From a checkpoint of a small transformer trained on Wikipedia.
Training: a variant of SOAP for these matrices, 773M tokens, 6013 steps.
Each number is 200 + 40 x the weight over its row's rms, rounded and kept within 0 to 999. Layers, rows and columns count from 0. The size before them is the row's rms in percent of the matrix's.

# layer 4 MLP down (transposed), 2048x512, rms 0.0333, rows 1495-1549, columns 128-191
099,225,147,248,209,233,223,252,181,228,255,165,258,148,205,173,214,150,161,190,127,280,216,242,157,208,156,138,227,170,198,168,166,185,214,124,140,207,177,161,288,175,225,190,244,216,230,216,124,257,217,179,205,155,155,214,293,212,233,273,195,185,150,157,232
100,135,219,215,224,239,245,204,197,202,180,279,180,223,182,197,269,209,105,199,183,188,224,176,188,166,164,181,233,173,236,225,249,234,198,206,269,131,190,244,245,231,198,134,183,148,169,188,238,240,174,250,243,241,206,158,234,200,200,197,210,91,229,134,209
115,181,179,199,168,144,230,199,196,165,171,241,197,207,182,265,194,200,193,257,226,235,263,189,210,148,171,185,206,197,136,131,173,181,140,255,176,176,212,188,166,194,203,215,188,216,162,170,146,132,173,157,218,153,180,263,256,186,184,233,143,242,196,168,231
100,215,194,167,213,168,220,211,246,195,193,240,262,181,174,180,151,228,187,172,231,218,184,228,152,121,212,252,127,152,135,100,233,194,151,220,220,153,190,302,223,204,218,187,175,141,95,136,187,160,166,245,177,169,201,198,180,162,261,216,231,130,265,191,227
098,195,135,163,214,220,191,193,255,260,187,257,287,232,264,226,209,291,124,154,201,225,125,183,206,182,128,215,212,202,194,188,258,246,155,246,213,209,194,185,163,179,215,244,189,209,208,282,211,193,193,188,170,185,213,136,256,242,158,218,214,144,171,215,196
104,187,249,223,211,199,230,290,227,128,214,277,216,153,170,278,243,259,147,300,183,132,243,219,206,173,195,179,219,199,155,177,233,228,204,255,190,189,227,225,193,239,170,173,186,197,169,158,248,223,158,131,201,196,67,169,186,248,189,82,202,220,154,241,142
128,188,263,222,173,250,174,209,265,191,238,160,137,253,197,203,134,156,226,185,184,250,160,198,227,231,270,111,177,281,174,196,187,155,212,181,199,206,202,202,248,213,203,234,211,215,245,209,161,231,194,186,179,161,181,213,187,261,185,156,155,188,214,187,199
100,215,233,240,216,288,205,102,226,192,170,135,232,181,210,278,147,229,192,181,271,167,229,259,176,172,204,161,219,143,223,207,160,178,81,185,118,249,219,203,191,174,196,181,151,180,199,155,236,229,164,203,161,220,232,180,191,191,178,187,246,177,141,204,208
117,275,223,170,224,163,103,260,174,209,201,198,175,193,199,218,121,185,224,293,238,144,274,143,237,215,199,211,217,226,244,236,104,283,174,166,144,234,236,59,164,167,296,206,192,216,143,229,185,157,162,198,166,241,196,144,249,201,208,205,147,204,217,205,279
107,284,242,188,190,211,203,148,179,113,161,148,167,195,238,195,249,203,208,146,175,169,190,167,251,200,188,174,144,271,236,217,212,193,188,222,198,235,186,238,304,223,171,186,231,161,269,168,200,227,148,252,209,151,251,161,167,205,176,227,244,173,179,249,125
093,200,164,159,173,176,163,224,173,169,192,195,176,213,192,328,220,210,218,211,157,121,250,217,238,232,124,179,158,140,201,282,152,211,254,195,261,148,165,238,166,179,226,236,148,182,227,190,142,268,195,197,193,194,196,261,155,190,211,245,160,159,209,279,184
082,217,239,227,223,226,213,240,164,217,243,276,193,129,202,208,196,194,246,167,207,207,180,176,169,137,162,188,210,241,172,258,266,254,146,146,229,209,145,228,209,244,240,217,200,150,253,254,173,248,230,177,222,197,152,194,223,219,209,142,219,195,122,206,235
111,220,177,247,142,211,260,217,247,232,193,253,146,255,132,156,204,181,216,220,146,186,183,178,156,233,228,178,262,200,240,174,107,184,160,203,202,218,251,147,252,241,224,212,177,172,187,125,194,243,177,183,192,187,265,182,194,184,179,257,213,175,253,233,144
114,186,236,225,225,209,137,247,169,160,186,155,226,226,155,239,176,121,191,145,149,216,170,191,213,227,183,157,211,250,211,283,200,248,144,235,160,227,169,179,244,187,185,205,179,176,221,148,171,193,180,156,199,185,194,240,130,207,203,196,230,165,204,112,213
088,220,172,240,242,245,206,183,245,212,166,222,194,226,207,154,180,210,219,173,207,188,182,257,178,142,179,194,184,145,163,175,246,203,260,159,237,211,162,222,192,188,143,239,165,207,176,176,207,192,214,215,176,205,197,194,172,276,225,188,208,135,283,223,218
099,298,160,220,225,201,169,200,205,90,218,202,167,202,307,243,202,193,309,152,211,115,237,229,202,253,188,210,295,199,145,196,171,147,218,159,191,262,232,112,230,250,228,191,221,211,217,218,208,222,198,207,228,188,160,169,227,200,276,172,226,159,167,177,218
108,178,192,195,223,217,203,228,211,134,248,146,177,252,186,139,236,204,223,307,180,195,239,215,189,173,335,199,109,206,202,220,234,144,343,118,148,136,212,240,233,208,232,180,187,118,205,167,163,171,234,144,234,282,175,137,87,198,193,166,216,205,272,130,192
067,154,187,179,226,251,206,197,163,175,186,165,231,242,174,219,140,239,165,164,160,235,165,207,201,160,142,184,161,235,220,263,176,108,166,243,188,233,194,230,166,174,200,185,195,134,189,201,211,121,240,192,218,197,206,196,123,158,163,135,191,232,252,271,238
111,220,194,222,136,200,275,211,214,193,237,187,199,231,225,199,165,178,188,120,163,197,220,144,238,215,195,109,199,178,160,225,241,165,145,120,156,232,194,149,203,219,193,209,163,198,191,278,174,188,219,186,178,245,252,256,220,217,188,195,248,195,207,168,249
099,162,174,201,149,197,232,246,122,204,241,149,198,146,183,224,175,182,146,202,179,155,206,235,161,129,249,164,268,147,216,166,167,174,203,266,226,232,204,197,175,207,253,206,117,186,221,186,210,244,117,220,199,131,254,206,132,241,198,236,261,224,180,183,175
104,233,183,98,196,226,249,169,194,191,245,230,237,237,243,235,242,211,200,131,252,161,169,182,220,139,175,207,215,202,266,188,228,207,143,155,168,136,182,195,220,167,165,198,162,207,181,208,222,202,148,191,207,222,215,176,181,168,201,195,195,219,215,201,187
117,151,279,305,196,130,169,204,206,129,162,237,169,225,209,165,196,162,251,177,128,216,217,104,254,194,202,253,129,188,217,232,237,211,190,102,190,200,198,185,224,211,157,163,267,164,215,157,199,147,205,145,208,212,263,172,165,196,220,162,198,154,205,220,249
068,244,213,188,223,278,237,183,152,173,141,174,282,232,188,247,181,223,223,158,197,142,160,186,174,231,169,200,208,225,231,214,210,132,146,251,152,260,127,247,172,197,172,219,283,185,177,181,158,143,180,188,260,191,270,192,181,162,273,232,173,197,200,239,244
121,215,211,185,155,141,253,208,160,192,199,193,132,242,180,171,271,155,242,192,199,117,264,193,237,265,205,215,260,128,202,229,223,282,190,210,198,210,239,240,227,234,227,312,186,214,200,210,188,214,203,184,167,210,187,194,138,176,185,176,116,219,195,188,240
107,268,160,157,225,201,147,256,129,251,181,183,303,147,257,213,190,178,248,245,260,256,214,190,272,215,176,231,119,183,183,244,259,226,257,207,184,109,179,187,229,229,163,171,274,242,221,226,206,208,171,262,195,249,199,147,234,200,142,153,191,213,269,246,163
131,170,217,229,221,209,235,155,191,173,196,241,287,248,195,187,168,171,183,283,197,231,171,217,97,87,240,208,180,177,150,110,196,157,186,280,183,194,204,163,188,184,188,198,185,149,199,80,241,228,197,185,125,179,189,225,244,142,133,97,250,163,166,185,280
095,259,183,187,208,235,256,216,239,208,171,233,146,274,192,227,158,188,184,181,244,161,186,116,125,187,146,229,219,185,159,212,160,226,279,170,251,209,173,155,248,225,208,148,136,110,154,250,214,211,231,159,193,172,258,185,210,186,161,214,275,197,230,186,208
093,204,189,198,172,128,231,201,110,125,207,229,223,237,251,205,138,148,159,221,189,157,111,181,183,119,196,81,176,213,200,253,252,203,135,199,211,250,185,192,199,266,203,143,176,219,199,214,148,206,175,299,193,242,145,221,239,174,259,207,180,126,221,180,183
111,221,166,191,275,234,186,270,195,197,218,215,167,138,232,230,186,189,171,191,183,153,161,187,136,166,216,217,160,212,151,249,160,171,152,171,250,183,244,194,198,247,203,178,116,195,155,190,238,232,197,179,161,130,160,212,197,174,258,170,169,175,195,147,192
077,187,190,144,175,236,282,164,233,211,201,185,192,221,238,214,230,272,208,212,255,168,105,194,287,282,179,264,232,204,158,274,212,191,244,280,185,206,219,167,236,191,197,220,196,218,186,203,211,222,126,183,191,242,182,224,284,233,215,227,203,117,171,241,159
111,227,195,175,185,111,166,217,202,198,275,148,198,127,219,240,246,170,147,185,139,70,225,142,179,188,214,111,213,144,239,186,166,238,225,211,209,196,234,187,174,244,172,160,175,167,257,232,191,197,204,294,168,204,203,222,160,225,251,235,238,184,198,183,252
076,187,202,154,189,260,255,209,249,233,213,215,170,192,105,167,196,298,242,165,197,203,186,196,237,160,181,239,241,206,190,171,120,198,173,170,231,197,195,136,208,209,169,126,183,185,130,230,211,203,196,176,187,173,173,209,236,172,194,204,147,270,242,266,194
092,235,209,207,186,184,244,193,258,239,224,220,168,191,206,199,224,133,192,195,226,225,206,183,278,194,87,307,170,148,157,173,211,174,167,123,163,288,190,199,102,195,192,169,274,221,176,129,237,121,236,214,144,95,151,168,173,231,166,239,194,207,201,132,211
076,190,237,261,191,201,180,160,160,292,257,198,260,166,241,159,220,280,214,225,193,224,158,279,193,163,174,208,186,84,266,278,251,201,141,254,200,113,185,195,248,209,206,153,199,158,216,252,178,207,167,191,220,257,203,264,183,265,252,239,171,222,256,259,207
112,203,136,180,217,215,200,129,261,208,208,170,189,236,145,249,183,275,220,210,208,225,209,161,187,181,244,249,217,132,179,218,220,242,260,171,177,186,160,238,165,202,159,258,247,129,227,203,172,221,155,207,211,178,209,159,119,167,129,230,168,185,198,224,160
104,237,179,240,192,201,166,243,195,207,211,209,236,173,227,238,175,139,179,173,205,146,220,164,131,189,184,272,199,242,188,185,128,198,228,213,178,138,199,127,244,238,213,94,218,158,224,192,135,173,192,160,157,245,130,218,200,175,266,226,202,259,213,166,154
088,243,197,136,119,163,259,199,205,222,208,283,209,200,180,181,248,235,142,215,187,180,167,138,223,203,200,247,287,206,181,151,195,219,206,176,167,149,242,182,221,180,133,212,191,173,186,175,279,263,238,223,153,200,173,221,239,214,185,235,131,174,184,190,156
144,184,102,180,168,230,206,216,189,143,248,170,203,201,216,236,201,153,177,195,221,169,238,143,274,265,239,210,199,187,190,138,184,224,200,204,282,183,180,179,217,274,263,196,265,193,165,224,206,190,263,159,180,190,272,211,174,219,222,231,180,224,193,174,273
117,212,246,212,208,190,147,194,142,181,154,110,245,211,177,238,260,148,226,144,127,193,277,236,169,224,189,226,165,151,139,216,176,185,198,205,165,250,219,154,163,164,175,202,171,145,201,133,224,202,189,201,175,186,194,239,112,198,198,220,146,206,218,192,188
117,232,263,132,119,276,271,233,261,239,174,201,218,157,217,218,200,176,226,182,128,235,232,240,249,183,201,292,170,123,298,242,267,214,152,161,173,165,137,285,219,203,171,191,206,181,191,260,187,228,177,219,200,226,166,134,159,178,178,143,176,300,267,225,222
161,227,205,262,225,180,187,236,171,169,179,237,132,123,154,237,196,241,187,194,241,151,231,202,218,171,135,190,233,177,204,203,225,139,163,275,180,183,157,184,252,297,201,183,241,224,231,274,207,231,232,201,293,213,247,214,230,164,166,198,204,198,124,147,134
095,215,226,175,212,179,172,172,187,236,206,217,191,189,257,235,193,305,206,247,242,252,254,199,245,187,226,215,147,184,179,210,207,239,148,218,227,199,140,229,190,139,240,190,180,218,191,216,114,165,181,215,184,225,306,238,179,146,202,228,113,201,181,154,162
102,167,205,175,193,258,180,173,224,216,172,230,179,139,161,203,196,238,210,235,207,203,216,165,168,199,182,169,273,135,182,151,222,217,188,201,225,221,162,183,206,196,179,163,213,248,226,177,177,257,186,208,173,278,211,158,139,231,226,161,138,207,233,201,242
090,165,211,210,205,166,77,232,132,187,185,261,295,163,214,199,215,264,200,153,238,287,232,261,190,240,193,224,250,185,173,172,178,193,178,216,97,220,188,181,146,274,204,126,212,118,223,220,224,173,189,181,147,206,248,218,167,275,132,251,265,202,201,165,117
088,171,209,149,204,244,153,179,144,170,192,225,190,231,219,187,159,218,174,166,106,214,230,197,240,155,229,128,167,257,177,188,242,192,183,257,202,272,191,179,214,198,169,300,161,186,267,213,244,207,241,230,243,124,261,184,132,238,170,279,220,221,254,221,181
101,207,165,211,203,163,226,261,193,215,218,201,255,178,181,278,105,128,169,207,260,187,212,143,132,204,212,225,246,195,190,150,142,249,209,223,230,173,165,215,208,190,243,162,225,205,271,142,225,206,148,204,130,219,263,232,263,167,154,186,139,212,228,192,279
094,195,238,215,171,217,297,177,221,259,218,235,216,228,180,233,138,178,233,166,206,148,235,213,182,153,195,191,209,175,176,162,204,141,280,192,221,202,238,219,242,204,210,188,277,247,150,153,238,269,143,162,123,220,174,140,219,246,221,217,167,165,183,193,264
120,136,223,211,189,189,126,192,265,131,139,208,194,178,177,227,240,196,238,221,197,227,189,209,171,246,157,183,237,219,180,184,150,164,209,176,169,129,235,248,273,229,228,188,215,209,215,176,255,225,211,122,234,204,257,223,176,239,279,168,225,159,185,217,244
103,129,243,225,201,248,270,197,253,273,137,189,255,173,184,172,227,142,125,154,161,197,201,179,196,170,151,196,210,268,212,217,221,205,132,263,119,183,237,204,192,204,221,181,247,190,171,165,161,205,109,140,112,239,177,193,217,225,117,157,188,216,178,206,184
096,220,289,129,258,240,210,214,217,225,202,175,195,223,113,129,162,177,209,230,106,156,247,143,224,178,207,209,205,253,231,148,178,208,236,224,227,164,236,132,180,191,161,144,226,213,169,264,150,192,210,194,190,218,192,188,184,178,227,209,158,233,265,173,264
116,224,195,193,178,237,166,266,128,170,179,81,183,221,208,210,193,235,169,191,221,208,212,233,110,80,218,179,157,183,180,137,215,195,204,182,236,186,207,174,180,245,175,228,157,259,218,193,157,164,194,148,179,188,218,216,242,188,160,200,243,238,312,89,193
115,186,171,215,145,223,200,233,215,240,215,233,238,141,245,249,141,145,222,198,197,198,210,200,214,246,154,284,185,278,199,199,229,238,221,202,187,173,194,155,163,192,236,137,207,188,196,170,163,160,124,248,222,190,190,263,187,205,167,200,193,217,228,220,166
114,214,105,177,220,161,184,200,154,227,218,215,278,181,230,212,151,212,175,269,186,204,215,207,279,205,166,139,165,317,183,171,164,246,230,277,156,197,154,243,200,244,155,240,264,185,173,202,224,218,223,263,258,196,277,179,147,181,226,139,202,289,242,208,135
103,182,228,243,154,239,155,237,221,229,191,219,202,173,133,256,169,197,201,216,231,193,206,227,213,194,233,213,188,233,205,200,204,179,340,194,211,199,214,211,226,238,176,244,282,264,191,184,246,215,269,244,300,217,174,225,142,215,232,153,196,211,186,112,145
112,205,148,209,246,141,184,222,152,186,211,199,200,197,131,206,174,254,169,163,150,144,220,166,119,201,260,132,196,204,191,279,218,197,205,148,212,220,236,198,263,203,198,235,175,180,188,151,237,130,266,192,162,197,130,151,220,160,141,235,256,167,219,132,177
# layer 4 MLP up, 2048x512, rms 0.0333, rows 1496-1549, columns 128-191
098,207,170,249,184,130,129,248,202,220,175,145,244,182,227,172,145,167,198,215,201,133,214,214,228,208,185,154,194,104,239,214,184,156,236,171,137,251,213,230,241,197,199,273,215,252,286,188,174,222,186,244,163,237,244,145,239,193,216,184,268,237,227,177,197
104,223,171,215,181,182,267,212,273,252,205,148,232,109,203,137,196,136,223,194,207,173,165,151,204,211,237,178,226,210,192,215,271,178,249,193,191,252,120,215,240,212,229,153,219,112,193,178,235,184,272,224,183,198,114,303,143,171,170,172,209,196,224,186,182
106,250,239,200,202,227,145,179,158,149,243,231,140,223,226,221,281,189,177,286,132,286,178,230,193,266,154,156,275,172,230,233,213,208,279,231,213,153,204,261,150,234,293,205,173,212,243,228,170,200,149,134,193,173,185,183,218,255,145,202,159,191,107,181,258
095,236,192,238,170,197,199,156,158,215,206,220,179,192,153,114,207,148,231,248,290,233,160,255,207,194,246,168,267,187,219,217,208,200,185,181,243,153,152,177,195,190,241,117,258,205,192,156,174,274,188,201,235,157,195,237,222,206,162,152,216,190,249,197,220
103,156,224,192,198,234,196,206,178,229,238,256,226,236,117,184,302,190,217,220,203,260,235,186,195,255,168,203,138,168,221,220,246,165,218,236,216,200,190,184,198,174,198,163,173,182,243,291,226,169,195,227,199,221,252,201,246,223,207,185,124,248,263,255,220
121,98,183,175,133,156,193,179,235,236,173,220,248,186,154,110,188,159,236,207,226,223,215,238,243,251,193,189,297,167,138,261,160,210,172,193,171,200,233,236,183,271,246,127,203,211,223,171,252,205,190,187,197,116,228,217,214,196,199,219,187,207,229,256,196
096,201,219,200,219,207,190,215,150,305,272,200,143,277,146,213,164,178,292,226,199,244,162,178,209,206,195,235,187,169,115,196,196,160,220,172,218,248,239,219,149,280,198,180,223,254,200,216,146,257,235,225,167,143,152,206,184,181,200,179,186,213,330,252,233
112,166,203,175,133,184,214,153,140,220,218,215,200,218,207,231,185,204,186,218,140,213,162,222,181,157,182,206,217,237,135,228,174,242,265,277,157,206,228,159,234,176,166,213,234,208,188,289,231,187,233,150,166,212,251,281,185,186,235,198,178,199,158,181,269
116,221,209,178,196,217,218,184,249,173,259,263,264,181,180,185,190,177,208,162,179,206,151,235,270,204,85,229,240,176,158,224,220,282,171,167,195,214,173,201,221,161,201,246,178,249,122,138,203,285,109,213,214,151,208,238,125,155,250,265,282,188,177,204,163
092,186,233,150,215,160,241,207,148,152,232,172,189,179,222,236,227,147,212,148,200,211,165,199,191,138,215,195,181,310,230,207,107,203,154,180,189,219,271,199,170,240,208,230,157,233,253,292,232,159,185,204,175,200,149,183,184,283,208,227,178,238,189,177,147
088,247,194,173,208,151,181,267,148,226,183,97,136,208,205,185,239,124,153,169,233,206,210,187,204,248,176,246,230,208,271,203,240,197,246,196,214,211,193,180,185,126,212,245,166,214,192,218,179,179,231,272,153,188,250,193,137,179,204,198,176,182,209,182,191
112,219,183,193,182,218,179,278,210,194,284,228,206,170,244,212,204,190,184,203,189,270,221,191,219,201,173,86,214,186,173,199,290,252,201,182,94,294,247,242,183,139,261,226,228,310,218,202,212,232,193,170,181,129,215,151,206,166,270,170,231,182,158,228,237
105,149,157,142,189,186,243,219,159,161,182,190,241,259,207,222,269,253,166,169,113,178,255,234,210,145,176,152,145,129,164,231,200,168,234,236,246,155,247,207,227,257,182,204,215,199,204,259,157,191,173,162,203,198,208,147,244,157,163,195,193,138,176,268,233
093,252,213,182,230,196,170,285,250,136,194,216,181,223,156,226,164,201,254,246,186,235,208,186,221,265,202,310,288,242,274,260,198,216,224,202,187,217,229,200,135,172,154,203,190,212,220,212,222,218,189,197,237,219,248,187,231,124,199,236,170,198,187,186,182
098,161,178,210,230,142,224,162,167,288,114,270,194,174,264,232,254,178,144,168,170,170,143,120,276,187,235,197,231,218,179,176,178,257,210,180,204,191,198,217,122,181,258,149,223,252,217,188,169,293,249,144,194,172,266,258,237,151,186,177,175,179,199,237,160
098,190,170,169,196,148,208,152,183,183,243,191,172,254,179,157,149,189,171,181,202,164,242,255,239,174,203,191,221,205,144,170,205,181,98,248,230,274,157,204,194,119,156,258,267,236,188,166,200,261,192,165,197,210,150,235,187,253,87,158,193,138,136,251,242
078,186,228,202,196,126,182,123,259,214,169,152,192,148,153,254,191,203,148,160,228,140,168,184,199,219,209,178,298,142,153,199,246,186,191,151,197,184,204,154,171,188,112,255,254,242,248,142,178,219,142,176,138,227,152,229,249,147,250,235,190,189,214,138,242
112,198,245,188,262,216,126,236,185,178,280,217,214,148,178,175,179,183,264,204,226,285,265,126,163,168,198,207,171,153,192,235,223,216,195,234,251,207,182,207,194,223,222,217,228,275,280,226,196,209,201,152,201,245,137,213,109,237,153,188,251,264,274,143,202
104,151,228,208,193,252,147,186,162,254,212,236,160,171,321,211,193,192,181,97,150,228,179,206,181,243,222,269,183,222,230,236,261,229,220,168,185,185,211,294,152,170,238,222,204,198,200,164,180,149,184,237,199,263,187,206,241,158,164,256,176,187,195,238,167
106,269,212,154,131,195,196,227,264,164,203,210,197,163,272,196,211,203,233,213,200,180,186,166,266,144,213,243,250,187,228,163,163,160,268,200,232,238,141,154,183,175,182,219,224,216,235,236,191,157,199,272,311,227,187,253,96,201,191,223,201,208,153,237,181
112,176,177,146,228,245,170,194,153,180,128,246,284,209,185,209,194,179,189,205,202,192,149,263,195,162,230,161,194,159,162,185,177,171,189,199,194,176,183,183,243,197,146,259,175,199,177,169,204,281,207,233,182,201,110,216,226,189,184,174,157,233,199,71,236
078,193,222,200,190,213,132,225,171,201,237,274,177,133,148,232,202,163,281,161,181,271,198,181,209,198,212,221,196,206,169,204,140,162,219,203,266,203,191,207,175,162,203,210,205,116,226,273,239,287,250,196,212,238,169,203,142,281,206,167,246,188,246,206,221
118,247,188,179,205,254,194,188,200,276,199,185,216,157,213,218,160,251,192,178,209,177,253,171,208,176,228,274,214,219,197,186,197,221,174,294,244,227,183,226,192,263,249,179,130,157,128,210,164,150,265,228,140,253,199,142,189,179,207,139,188,152,227,202,202
095,190,174,238,164,193,269,249,208,197,168,194,217,253,249,126,258,189,191,197,244,184,241,237,243,60,165,165,257,204,214,173,221,197,244,150,157,208,210,179,188,175,186,213,202,160,270,246,227,244,279,188,311,205,239,158,199,231,271,194,206,237,262,213,182
110,170,166,176,224,195,204,213,262,219,157,218,197,159,181,264,248,220,202,261,209,134,205,214,246,161,192,225,191,226,213,260,206,280,155,197,204,241,195,199,233,162,148,120,232,147,248,246,178,174,155,126,139,198,200,186,161,200,278,184,195,238,281,111,277
099,179,220,213,226,102,158,199,264,238,239,216,161,189,188,227,243,201,257,150,227,209,147,167,232,189,227,150,188,232,124,207,192,167,223,127,251,187,238,273,195,173,264,220,198,266,162,210,168,208,186,190,213,285,198,214,220,229,249,248,199,261,241,165,207
101,240,223,221,157,201,257,168,210,277,182,172,129,201,269,201,210,190,195,223,188,221,266,227,225,210,250,270,194,205,153,180,242,213,202,214,188,190,250,179,148,193,172,186,177,261,228,148,263,171,199,206,200,203,214,151,185,228,160,162,186,203,250,168,187
117,135,185,160,246,220,229,169,230,180,208,150,227,260,180,232,247,206,174,235,159,226,175,201,181,187,248,185,198,249,173,157,245,255,214,240,277,154,173,165,161,233,165,210,249,201,184,257,149,173,215,210,209,154,211,229,223,194,260,284,158,202,159,143,141
088,189,200,220,178,249,186,171,120,200,212,267,244,137,216,175,177,158,138,224,167,216,241,109,152,116,269,172,168,130,265,191,228,218,234,128,200,188,153,257,174,158,175,155,157,194,225,183,210,243,176,228,193,158,185,199,94,138,225,220,212,234,146,129,174
113,136,236,179,145,198,207,163,186,210,273,196,159,124,216,259,226,216,163,190,218,164,261,217,200,218,214,211,216,189,229,184,210,178,213,275,220,169,225,231,208,229,260,286,206,219,274,179,158,146,149,178,176,183,234,135,205,248,187,228,177,171,214,170,271
085,188,207,264,252,197,197,244,192,188,131,226,190,221,238,230,211,184,139,262,245,177,185,138,164,164,150,223,204,263,206,227,296,233,166,199,199,202,129,221,211,186,192,205,203,192,235,252,224,181,249,218,252,157,284,222,204,148,181,196,142,174,112,228,182
098,196,164,132,228,159,222,214,238,143,137,186,128,173,188,250,171,197,242,231,151,190,292,163,168,234,182,171,208,240,230,193,157,218,224,277,226,167,187,183,220,206,191,102,262,157,220,164,185,284,150,224,236,179,200,193,190,154,238,175,217,195,154,190,197
079,205,168,168,226,226,192,245,296,112,144,177,191,158,173,285,138,203,269,262,173,207,220,111,225,203,238,187,235,259,151,212,252,216,263,182,252,196,175,209,191,126,262,179,211,240,256,172,277,213,266,166,203,115,230,192,159,112,229,166,171,204,136,146,232
109,208,207,215,258,193,158,268,210,278,248,166,196,126,210,233,211,195,219,183,272,224,256,172,161,178,238,209,162,208,245,179,187,240,132,170,228,221,194,192,210,192,201,218,201,227,234,224,260,209,184,129,241,230,186,199,191,160,173,157,259,144,166,77,173
096,244,209,168,206,134,274,182,180,246,149,148,242,192,140,212,301,192,171,247,198,173,165,257,224,230,134,169,176,183,229,202,216,176,192,220,194,230,168,217,202,216,264,175,198,220,171,222,190,242,165,227,200,233,172,195,202,136,177,152,181,187,211,254,241
090,142,251,262,236,231,203,236,207,152,250,163,166,156,182,147,153,140,251,200,182,229,193,183,179,175,217,164,68,247,108,229,205,299,198,155,241,201,205,190,165,247,180,214,247,185,211,266,227,182,222,105,309,287,279,186,177,133,194,173,228,223,240,216,94
120,177,130,222,211,230,205,174,202,190,148,149,216,148,203,254,194,244,176,213,215,131,216,192,261,262,204,256,208,227,211,166,211,256,182,161,240,204,173,208,150,144,163,236,219,216,230,227,202,205,179,224,226,181,262,240,126,249,181,214,221,162,212,241,258
104,165,201,234,164,174,243,203,183,179,230,210,188,225,217,197,144,236,194,260,187,200,160,170,224,206,128,176,247,191,237,239,181,215,277,220,217,183,170,286,158,211,260,246,224,149,156,214,180,258,198,209,232,199,274,171,246,174,214,216,223,165,158,189,214
112,197,197,155,187,185,148,206,234,207,226,218,136,171,214,199,155,196,188,122,219,212,136,189,193,180,145,212,158,224,209,228,170,185,208,169,186,106,219,197,219,229,225,292,209,185,129,148,105,231,221,203,239,236,182,299,273,280,190,255,192,214,132,250,200
090,164,194,170,200,170,246,88,238,127,184,197,215,211,266,192,166,190,188,234,161,178,216,175,196,202,208,215,174,220,186,210,165,229,225,133,180,218,285,199,111,163,178,145,178,172,198,117,224,241,202,182,201,154,191,252,229,249,200,259,203,223,274,253,282
094,155,148,207,243,219,221,229,210,184,171,180,204,221,154,200,160,185,186,127,150,195,176,175,226,276,220,201,183,240,113,281,224,212,216,166,150,195,270,286,168,216,202,212,258,176,194,264,121,158,251,162,184,165,223,71,178,119,220,216,212,227,212,185,231
102,113,187,223,168,235,208,276,215,150,169,239,242,172,281,178,218,198,215,213,248,244,213,195,182,249,170,225,233,220,243,191,174,227,179,268,120,147,243,230,167,146,211,212,198,194,174,249,248,141,160,158,170,220,223,183,235,205,198,200,246,199,243,296,151
091,166,192,162,194,100,166,111,281,270,256,183,194,254,154,237,138,177,254,219,187,53,240,197,138,172,201,239,191,217,271,218,163,231,197,254,216,241,199,175,274,175,165,309,163,156,212,185,129,220,171,209,209,198,207,307,309,192,260,111,168,183,187,251,255
086,196,157,186,220,229,206,224,226,195,180,148,193,169,133,208,142,277,193,224,247,194,204,287,208,181,222,105,290,204,188,230,264,174,235,186,176,194,202,152,249,194,234,189,209,152,211,135,222,235,226,188,150,205,247,208,269,197,181,101,225,192,229,234,200
099,186,153,183,185,179,227,162,133,242,250,186,213,276,216,272,198,172,120,161,215,262,171,194,223,243,172,183,221,184,209,237,218,135,146,133,228,190,193,186,190,177,226,122,185,144,273,162,193,260,223,247,207,175,259,268,192,183,182,183,215,207,249,131,179
120,174,234,191,214,150,240,196,145,92,148,194,150,196,289,225,165,228,162,198,198,196,136,266,192,201,225,196,222,150,216,228,261,177,160,203,241,178,214,215,189,223,189,140,205,190,178,176,133,184,205,199,173,195,217,202,137,200,226,196,167,196,248,133,170
121,212,180,206,185,206,217,188,163,202,162,170,265,158,167,256,201,246,233,203,206,210,121,253,233,219,175,163,262,218,180,224,174,193,146,190,229,245,205,231,166,218,197,183,145,261,172,145,223,264,150,177,230,208,265,171,172,223,214,181,241,215,129,234,195
098,224,211,189,154,189,131,150,194,217,200,189,151,166,281,201,194,139,268,180,156,202,114,186,160,212,205,233,197,208,195,223,229,142,194,255,209,239,237,199,230,164,157,250,184,210,168,180,203,201,132,166,300,167,230,183,175,298,235,234,205,129,240,215,100
099,86,135,157,150,259,149,191,110,161,275,192,181,147,179,235,199,168,165,141,246,121,276,193,174,233,180,174,188,197,174,203,162,198,212,177,214,197,220,148,165,212,191,188,217,171,286,225,214,149,292,226,208,215,215,117,243,257,313,162,141,239,180,193,224
110,132,186,214,214,218,199,139,177,193,257,119,162,151,234,196,218,193,224,251,265,156,250,182,261,221,187,210,217,211,115,238,183,205,184,171,194,159,174,226,159,269,180,214,195,143,213,202,158,164,238,128,206,219,227,252,199,161,113,225,183,174,199,233,132
120,188,209,219,136,217,238,218,245,138,239,228,165,170,159,174,169,206,229,98,194,201,208,145,231,199,136,215,191,306,260,227,203,155,181,199,182,175,238,154,122,180,198,197,201,244,188,191,171,150,227,183,268,189,192,196,181,224,178,173,164,231,215,268,168
119,205,177,224,272,151,193,185,164,201,148,289,182,213,248,222,189,265,249,277,221,190,246,245,191,219,162,144,141,245,195,210,186,256,204,286,200,160,160,176,213,205,233,202,204,170,238,159,204,103,226,272,184,235,170,180,213,193,188,142,180,169,238,177,175
107,266,221,145,154,180,203,219,229,234,234,167,186,226,172,200,221,276,173,187,183,161,237,120,188,252,172,280,219,199,144,247,156,258,166,171,249,173,126,196,153,216,228,222,191,114,183,141,151,180,225,231,234,198,195,193,253,181,151,159,226,154,173,205,250
107,244,192,129,147,181,200,209,214,186,285,262,140,188,179,231,224,223,209,218,209,167,165,212,189,163,169,203,236,235,86,263,161,205,285,199,181,238,264,188,196,228,214,215,205,232,242,252,133,244,188,260,175,271,208,284,115,214,192,238,234,195,186,144,133